config = dict(
    norm_place='pre',
    init_std_o=0.0539,
    lr=0.00666,
    schedule='wsd',
)
Each number is 200 + 30 x the weight over its row's rms, rounded and kept within 0 to 999. Layers, rows and columns count from 0. The size before them is the row's rms in percent of the matrix's.

# layer 6 attention query, 128x128, rms 0.0432, rows 119-127, columns 0-127
074,176,231,211,211,233,159,170,182,211,218,149,215,161,240,188,277,209,201,177,145,211,176,225,191,204,269,210,289,190,221,173,168,170,192,165,242,189,207,213,193,157,214,255,228,229,188,174,220,197,228,199,187,225,211,174,182,186,191,181,219,176,229,222,172,250,161,184,206,234,179,198,216,190,215,247,182,196,213,157,173,219,206,193,182,243,252,168,151,192,245,245,181,215,236,178,197,156,211,195,191,256,168,175,183,201,180,175,253,201,195,196,217,207,230,196,155,227,205,98,213,234,160,205,215,226,200,184,236
088,178,183,233,234,185,195,152,206,186,184,161,172,190,191,195,170,174,187,173,172,222,169,195,172,179,198,197,248,263,191,180,191,223,171,209,211,189,208,212,272,205,219,201,166,204,222,204,180,224,264,285,204,170,166,194,185,124,187,129,193,168,222,211,175,239,214,212,220,200,170,194,204,253,234,175,226,160,203,178,191,190,185,158,152,251,217,213,247,171,207,183,225,171,193,130,210,161,206,227,218,210,176,212,203,184,277,156,236,178,233,198,205,172,225,219,208,214,160,221,208,192,262,207,266,231,182,220,190
098,153,212,182,184,228,153,198,190,250,195,124,180,181,230,192,216,154,179,214,181,239,232,188,203,176,201,220,250,130,147,176,200,214,216,200,219,239,211,217,217,210,181,207,157,187,245,238,133,222,245,153,191,168,185,250,208,210,192,168,194,204,145,176,226,201,172,203,228,217,225,210,121,187,219,176,181,207,240,203,228,178,168,185,173,222,260,171,233,203,282,230,214,191,179,195,193,150,163,231,201,199,168,193,189,231,184,219,207,266,155,212,190,237,202,191,219,258,184,224,180,188,209,246,217,176,210,213,204
087,172,179,211,183,242,192,178,181,185,201,184,159,213,141,210,248,178,191,212,157,181,268,196,228,211,183,183,233,229,146,210,244,217,209,184,216,171,199,185,206,227,212,212,189,175,189,137,206,186,298,232,157,211,147,192,242,208,203,166,153,192,188,191,231,218,204,210,219,200,167,174,199,176,192,242,290,200,158,205,222,177,263,184,216,242,174,166,219,214,224,223,141,210,192,197,166,243,207,204,260,172,169,192,253,214,180,225,226,181,194,197,221,192,181,212,204,168,172,223,146,221,205,192,134,191,152,193,185
082,213,207,229,222,252,186,182,185,204,211,169,207,173,155,154,190,184,213,243,185,202,112,280,182,241,188,177,268,226,144,179,197,197,159,246,187,139,189,206,206,184,217,205,192,151,214,179,228,148,232,189,230,189,201,161,202,196,200,234,226,201,202,152,205,206,186,247,196,148,206,252,156,205,271,216,250,189,190,169,182,166,218,228,169,167,247,211,238,176,179,224,170,180,200,145,207,242,201,233,206,213,207,237,187,168,189,202,206,255,240,201,190,182,247,185,244,190,177,179,182,219,186,213,201,222,170,226,220
092,199,210,190,242,196,220,217,167,194,188,231,183,210,190,219,150,198,232,207,202,134,183,215,177,208,197,232,186,129,244,223,209,242,239,208,147,171,210,154,275,215,211,168,217,134,252,195,211,166,187,175,212,160,236,191,274,209,185,233,163,225,211,220,199,239,192,193,179,194,204,209,188,185,213,155,206,215,135,134,219,238,192,183,231,212,181,202,214,162,223,193,223,141,211,203,195,158,219,174,187,196,173,197,143,223,225,226,226,224,250,208,260,184,183,184,238,186,176,261,245,202,182,218,176,156,193,170,181
066,211,160,184,168,240,196,155,179,202,220,177,162,180,231,167,142,232,141,166,202,189,204,176,236,191,220,197,197,203,219,181,217,263,188,190,227,174,231,228,203,202,152,225,171,199,225,156,164,219,211,176,190,221,227,254,157,172,186,241,191,199,210,201,249,254,180,215,176,173,213,172,215,224,156,160,176,203,196,204,194,189,194,168,241,143,153,203,180,165,181,288,199,167,217,196,266,223,214,219,243,184,189,166,168,206,206,169,196,165,198,114,237,150,207,227,183,238,189,223,166,218,183,198,220,244,240,229,206
079,185,196,145,192,195,195,173,172,211,198,197,174,228,161,277,188,189,252,181,154,213,246,215,258,174,176,261,247,207,206,185,123,210,229,209,230,233,170,204,229,231,152,233,222,194,198,234,190,184,185,240,209,207,156,256,176,160,179,207,263,198,240,219,235,162,216,237,174,158,200,184,235,188,191,218,151,182,202,165,195,211,239,199,195,167,255,167,215,216,200,157,210,243,161,174,206,257,224,177,207,166,177,195,215,167,186,173,192,176,211,223,187,209,195,194,225,204,236,219,240,205,216,250,228,193,178,265,164
078,180,163,203,190,211,169,237,226,176,203,182,194,205,244,191,212,215,191,226,149,132,213,209,238,203,206,155,194,213,194,203,193,173,217,227,219,163,228,182,202,250,142,191,207,213,134,186,170,192,215,184,219,184,196,115,216,236,216,206,187,236,193,138,183,181,190,151,177,208,225,170,222,209,218,205,211,247,135,225,207,251,241,176,213,187,139,193,189,186,174,254,179,230,210,228,227,260,161,160,232,183,180,252,234,243,182,204,200,253,168,177,176,215,174,247,175,200,150,192,244,211,227,170,231,251,199,181,189
# layer 6 attention key, 128x128, rms 0.0438, rows 119-127, columns 0-127
087,194,281,182,204,189,181,227,148,199,132,200,162,188,231,232,175,221,232,144,240,178,200,163,169,234,206,214,239,199,211,187,230,200,202,204,139,174,178,163,203,204,212,172,201,185,208,238,206,213,209,187,202,271,183,246,234,206,155,159,141,214,200,207,150,126,188,193,243,241,182,193,208,187,203,178,208,166,230,230,207,166,161,179,195,195,214,237,215,181,168,207,211,236,207,221,212,203,248,167,208,264,237,232,170,159,182,243,225,198,217,154,213,184,160,221,270,155,192,241,189,206,187,161,203,164,200,221,182
076,202,202,206,171,171,231,190,198,226,229,198,167,145,207,197,192,181,153,199,231,203,131,196,167,172,230,212,210,163,178,155,227,159,236,161,228,223,162,177,204,202,236,236,261,164,183,179,156,224,185,208,147,214,202,144,172,263,233,190,211,230,241,194,242,259,219,236,173,253,170,253,227,168,253,169,213,231,210,187,244,201,223,199,223,180,171,183,182,188,193,260,235,163,171,243,150,196,226,190,192,191,203,177,201,152,198,189,178,197,202,165,172,179,236,201,208,233,229,215,218,230,217,127,214,218,240,210,206
087,221,196,223,176,158,141,191,236,216,225,239,160,143,243,134,250,182,243,166,155,202,206,186,166,198,163,220,219,169,226,214,181,225,198,209,213,160,202,205,221,198,148,162,226,199,157,198,197,190,188,186,215,191,157,218,222,154,220,216,197,194,185,233,175,192,245,173,225,150,189,205,226,208,172,174,187,171,226,255,179,172,203,234,251,230,182,249,151,123,225,249,205,208,174,202,175,189,214,192,199,248,200,239,222,213,219,242,201,228,261,205,249,189,189,208,227,210,191,236,201,183,209,248,204,138,163,150,173
082,156,192,231,188,226,239,201,186,198,171,288,219,128,219,213,182,204,234,238,176,154,223,214,215,209,220,188,142,146,173,218,207,186,159,207,241,229,240,219,185,194,270,206,229,204,230,194,235,166,154,208,207,176,213,189,186,190,223,190,188,204,157,139,154,206,198,188,182,220,138,222,188,165,209,212,213,181,175,172,194,185,141,152,177,188,230,226,219,221,181,202,252,195,249,174,218,205,215,194,252,222,209,248,173,199,179,203,212,160,171,183,172,202,140,237,230,242,189,261,214,230,156,197,157,180,187,228,197
092,180,216,163,192,260,207,233,219,231,130,189,241,171,176,200,170,221,200,194,131,204,228,170,175,174,201,226,166,232,228,190,145,191,233,205,236,205,128,204,179,225,158,209,241,177,173,234,183,208,233,262,215,211,159,217,225,166,200,225,219,187,207,168,245,222,199,179,199,174,176,194,179,172,215,214,212,168,171,238,175,170,255,128,168,186,209,218,205,220,226,179,235,236,203,242,122,224,207,150,221,198,234,177,221,179,207,254,252,207,189,234,190,189,217,197,221,218,118,199,187,222,191,175,186,166,194,214,201
084,196,170,158,141,174,189,188,216,140,236,239,191,203,238,185,194,196,220,176,200,193,132,233,251,196,223,198,205,209,144,209,266,184,168,230,232,239,200,198,159,199,212,217,205,230,215,197,230,216,230,176,209,215,230,237,195,196,222,199,217,154,240,219,199,216,218,238,197,215,209,182,190,193,158,213,162,216,218,137,193,164,220,283,193,263,163,203,214,232,149,225,197,196,175,201,221,244,183,252,236,189,192,190,185,188,198,188,138,197,259,146,230,192,187,174,205,210,178,156,165,160,137,172,197,182,219,174,255
092,202,165,164,215,181,161,168,196,191,237,128,182,233,221,195,185,210,246,170,153,169,269,190,214,220,149,159,254,159,176,171,206,200,168,183,215,202,184,186,203,243,217,190,136,255,209,200,234,196,213,227,213,230,229,187,195,190,149,206,203,187,166,176,153,261,207,160,151,215,174,163,204,206,226,235,287,214,196,190,208,206,186,218,204,205,206,191,212,237,135,235,181,197,206,179,260,162,209,169,207,153,205,227,213,181,234,213,260,199,288,225,221,210,211,224,199,221,184,200,206,181,166,195,198,201,178,216,177
079,200,201,192,202,195,217,164,182,182,179,234,251,204,242,270,225,183,210,211,182,231,251,188,221,234,252,200,177,134,196,199,188,187,203,199,209,229,183,228,239,246,216,204,228,206,125,211,233,133,153,160,233,179,191,153,237,164,197,205,174,217,193,192,170,192,183,150,219,172,221,174,205,217,227,248,267,211,246,173,191,166,217,164,206,242,243,252,182,227,185,190,129,192,224,165,212,228,239,191,209,206,216,203,202,211,200,209,223,174,193,208,162,165,238,198,213,218,273,212,194,182,151,184,166,183,158,238,234
095,212,174,180,219,132,167,228,162,159,191,264,162,264,192,204,146,203,147,226,263,231,198,253,206,217,227,226,177,190,220,217,250,264,197,226,175,132,195,197,217,232,225,214,148,163,188,198,199,166,220,209,176,241,221,177,234,181,175,191,161,186,218,219,191,178,205,167,215,155,232,227,193,134,197,181,156,230,236,157,226,164,244,226,179,225,161,185,153,222,217,225,206,174,164,219,244,229,190,179,189,181,225,193,200,234,222,182,185,216,194,168,188,180,208,197,203,196,228,169,196,231,253,184,191,249,234,194,224
# layer 6 attention value, 128x128, rms 0.0432, rows 96-99, columns 0-127
087,212,244,227,152,203,162,199,205,246,181,195,218,218,171,102,224,218,253,215,219,217,169,202,156,194,159,177,183,238,238,151,232,198,234,153,198,200,244,196,208,204,210,221,163,214,193,205,162,202,186,192,259,160,189,179,171,252,185,240,160,170,154,232,204,189,247,223,197,236,200,205,272,232,227,188,181,200,227,162,218,185,216,201,214,208,182,217,220,230,239,164,181,241,158,182,117,242,202,177,197,219,166,179,211,209,212,179,219,204,160,198,169,222,185,206,278,185,202,204,160,208,214,204,145,208,158,187,187
090,140,181,234,185,152,176,200,231,200,199,191,180,211,158,186,221,162,151,207,170,191,168,178,222,188,210,178,249,224,205,189,235,210,177,183,228,208,219,199,190,238,202,208,168,199,115,156,182,213,183,244,212,168,177,149,270,218,222,181,231,232,168,235,234,180,202,203,227,264,215,237,215,194,201,226,218,198,206,225,217,167,218,214,226,168,137,131,231,235,185,160,276,213,184,150,183,243,175,207,185,204,172,150,214,180,202,189,229,224,177,205,173,219,242,226,228,222,237,197,210,123,190,228,180,199,224,244,197
091,197,267,206,182,241,225,201,217,127,191,214,133,241,223,222,201,234,235,244,231,220,228,165,212,254,163,211,239,258,250,156,185,218,198,223,163,183,192,199,178,195,209,199,193,202,189,192,153,182,208,175,171,182,215,199,229,211,197,214,198,217,168,254,181,194,201,181,182,161,233,213,167,187,229,189,174,240,181,169,182,169,232,208,212,202,135,245,200,217,197,180,210,175,216,187,189,179,154,216,210,170,261,194,175,211,212,260,145,149,197,206,209,146,245,214,167,195,152,139,204,208,172,240,195,135,247,195,190
092,246,187,213,238,181,162,215,143,150,215,250,239,220,198,200,222,198,231,143,208,209,203,156,175,224,192,199,194,210,171,178,190,179,232,198,162,190,221,162,244,138,185,152,205,189,241,122,187,266,197,179,213,186,207,206,175,203,204,217,161,145,171,214,240,203,195,222,194,162,211,201,182,202,224,220,175,213,222,200,213,154,309,175,200,277,178,224,214,213,207,207,218,211,217,220,173,163,234,202,177,197,232,193,196,191,193,219,197,283,196,202,189,152,210,182,160,220,204,198,142,252,194,183,235,181,218,188,231
# layer 6 attention output (transposed), 128x128, rms 0.0541, rows 96-99, columns 0-127
082,178,232,148,185,191,202,253,241,189,208,207,263,196,181,217,188,176,167,230,180,203,213,216,223,196,214,149,164,227,202,195,226,179,155,196,279,215,208,240,205,159,188,195,199,199,244,187,157,205,196,214,155,184,218,188,214,209,168,173,189,231,155,248,133,200,176,245,213,157,214,248,217,150,207,173,178,187,225,181,223,237,166,207,223,234,198,237,158,183,199,191,160,219,245,188,211,163,202,208,217,145,252,137,176,229,197,181,183,234,249,201,199,175,163,182,198,198,251,272,203,228,191,198,163,172,248,169,247
078,160,193,206,161,211,190,156,191,211,192,145,206,195,219,213,202,229,193,191,214,207,242,152,295,221,193,207,201,185,184,171,164,224,190,167,260,228,189,263,219,157,197,171,204,235,216,242,203,218,249,135,180,202,202,205,228,239,199,215,235,236,198,197,175,166,184,197,162,173,173,204,206,194,214,169,203,206,203,176,167,191,210,195,207,205,229,213,189,187,248,194,181,191,172,213,184,179,117,199,210,163,145,248,226,229,171,238,220,207,233,210,195,281,157,178,224,194,204,236,209,258,155,248,141,163,235,170,228
084,199,173,151,172,220,154,182,156,229,180,269,202,169,207,195,207,145,172,196,175,152,208,161,195,263,195,244,161,177,207,220,244,190,183,223,224,210,216,167,217,202,248,197,232,219,228,206,217,177,167,160,229,220,226,250,201,220,232,193,184,202,152,205,254,219,204,224,220,280,133,202,193,192,167,173,236,182,231,211,165,160,190,174,228,163,245,188,148,203,234,265,186,197,215,176,180,135,209,190,235,187,180,237,174,202,216,181,210,185,222,241,198,202,194,191,221,187,250,228,135,184,209,213,161,223,220,193,168
089,236,182,218,229,194,201,189,145,161,213,262,203,153,166,214,174,228,183,200,187,254,208,220,145,168,186,137,173,207,173,241,233,248,178,236,199,136,196,181,206,209,263,154,245,210,199,201,178,167,221,208,164,238,183,227,189,180,193,230,221,158,197,185,158,233,160,278,202,184,205,172,116,199,194,214,191,213,191,206,210,189,196,244,184,238,231,160,227,191,221,239,217,171,191,191,215,201,197,143,207,258,217,186,164,162,187,222,193,208,233,143,213,201,164,216,250,153,216,217,203,233,224,190,202,207,222,232,184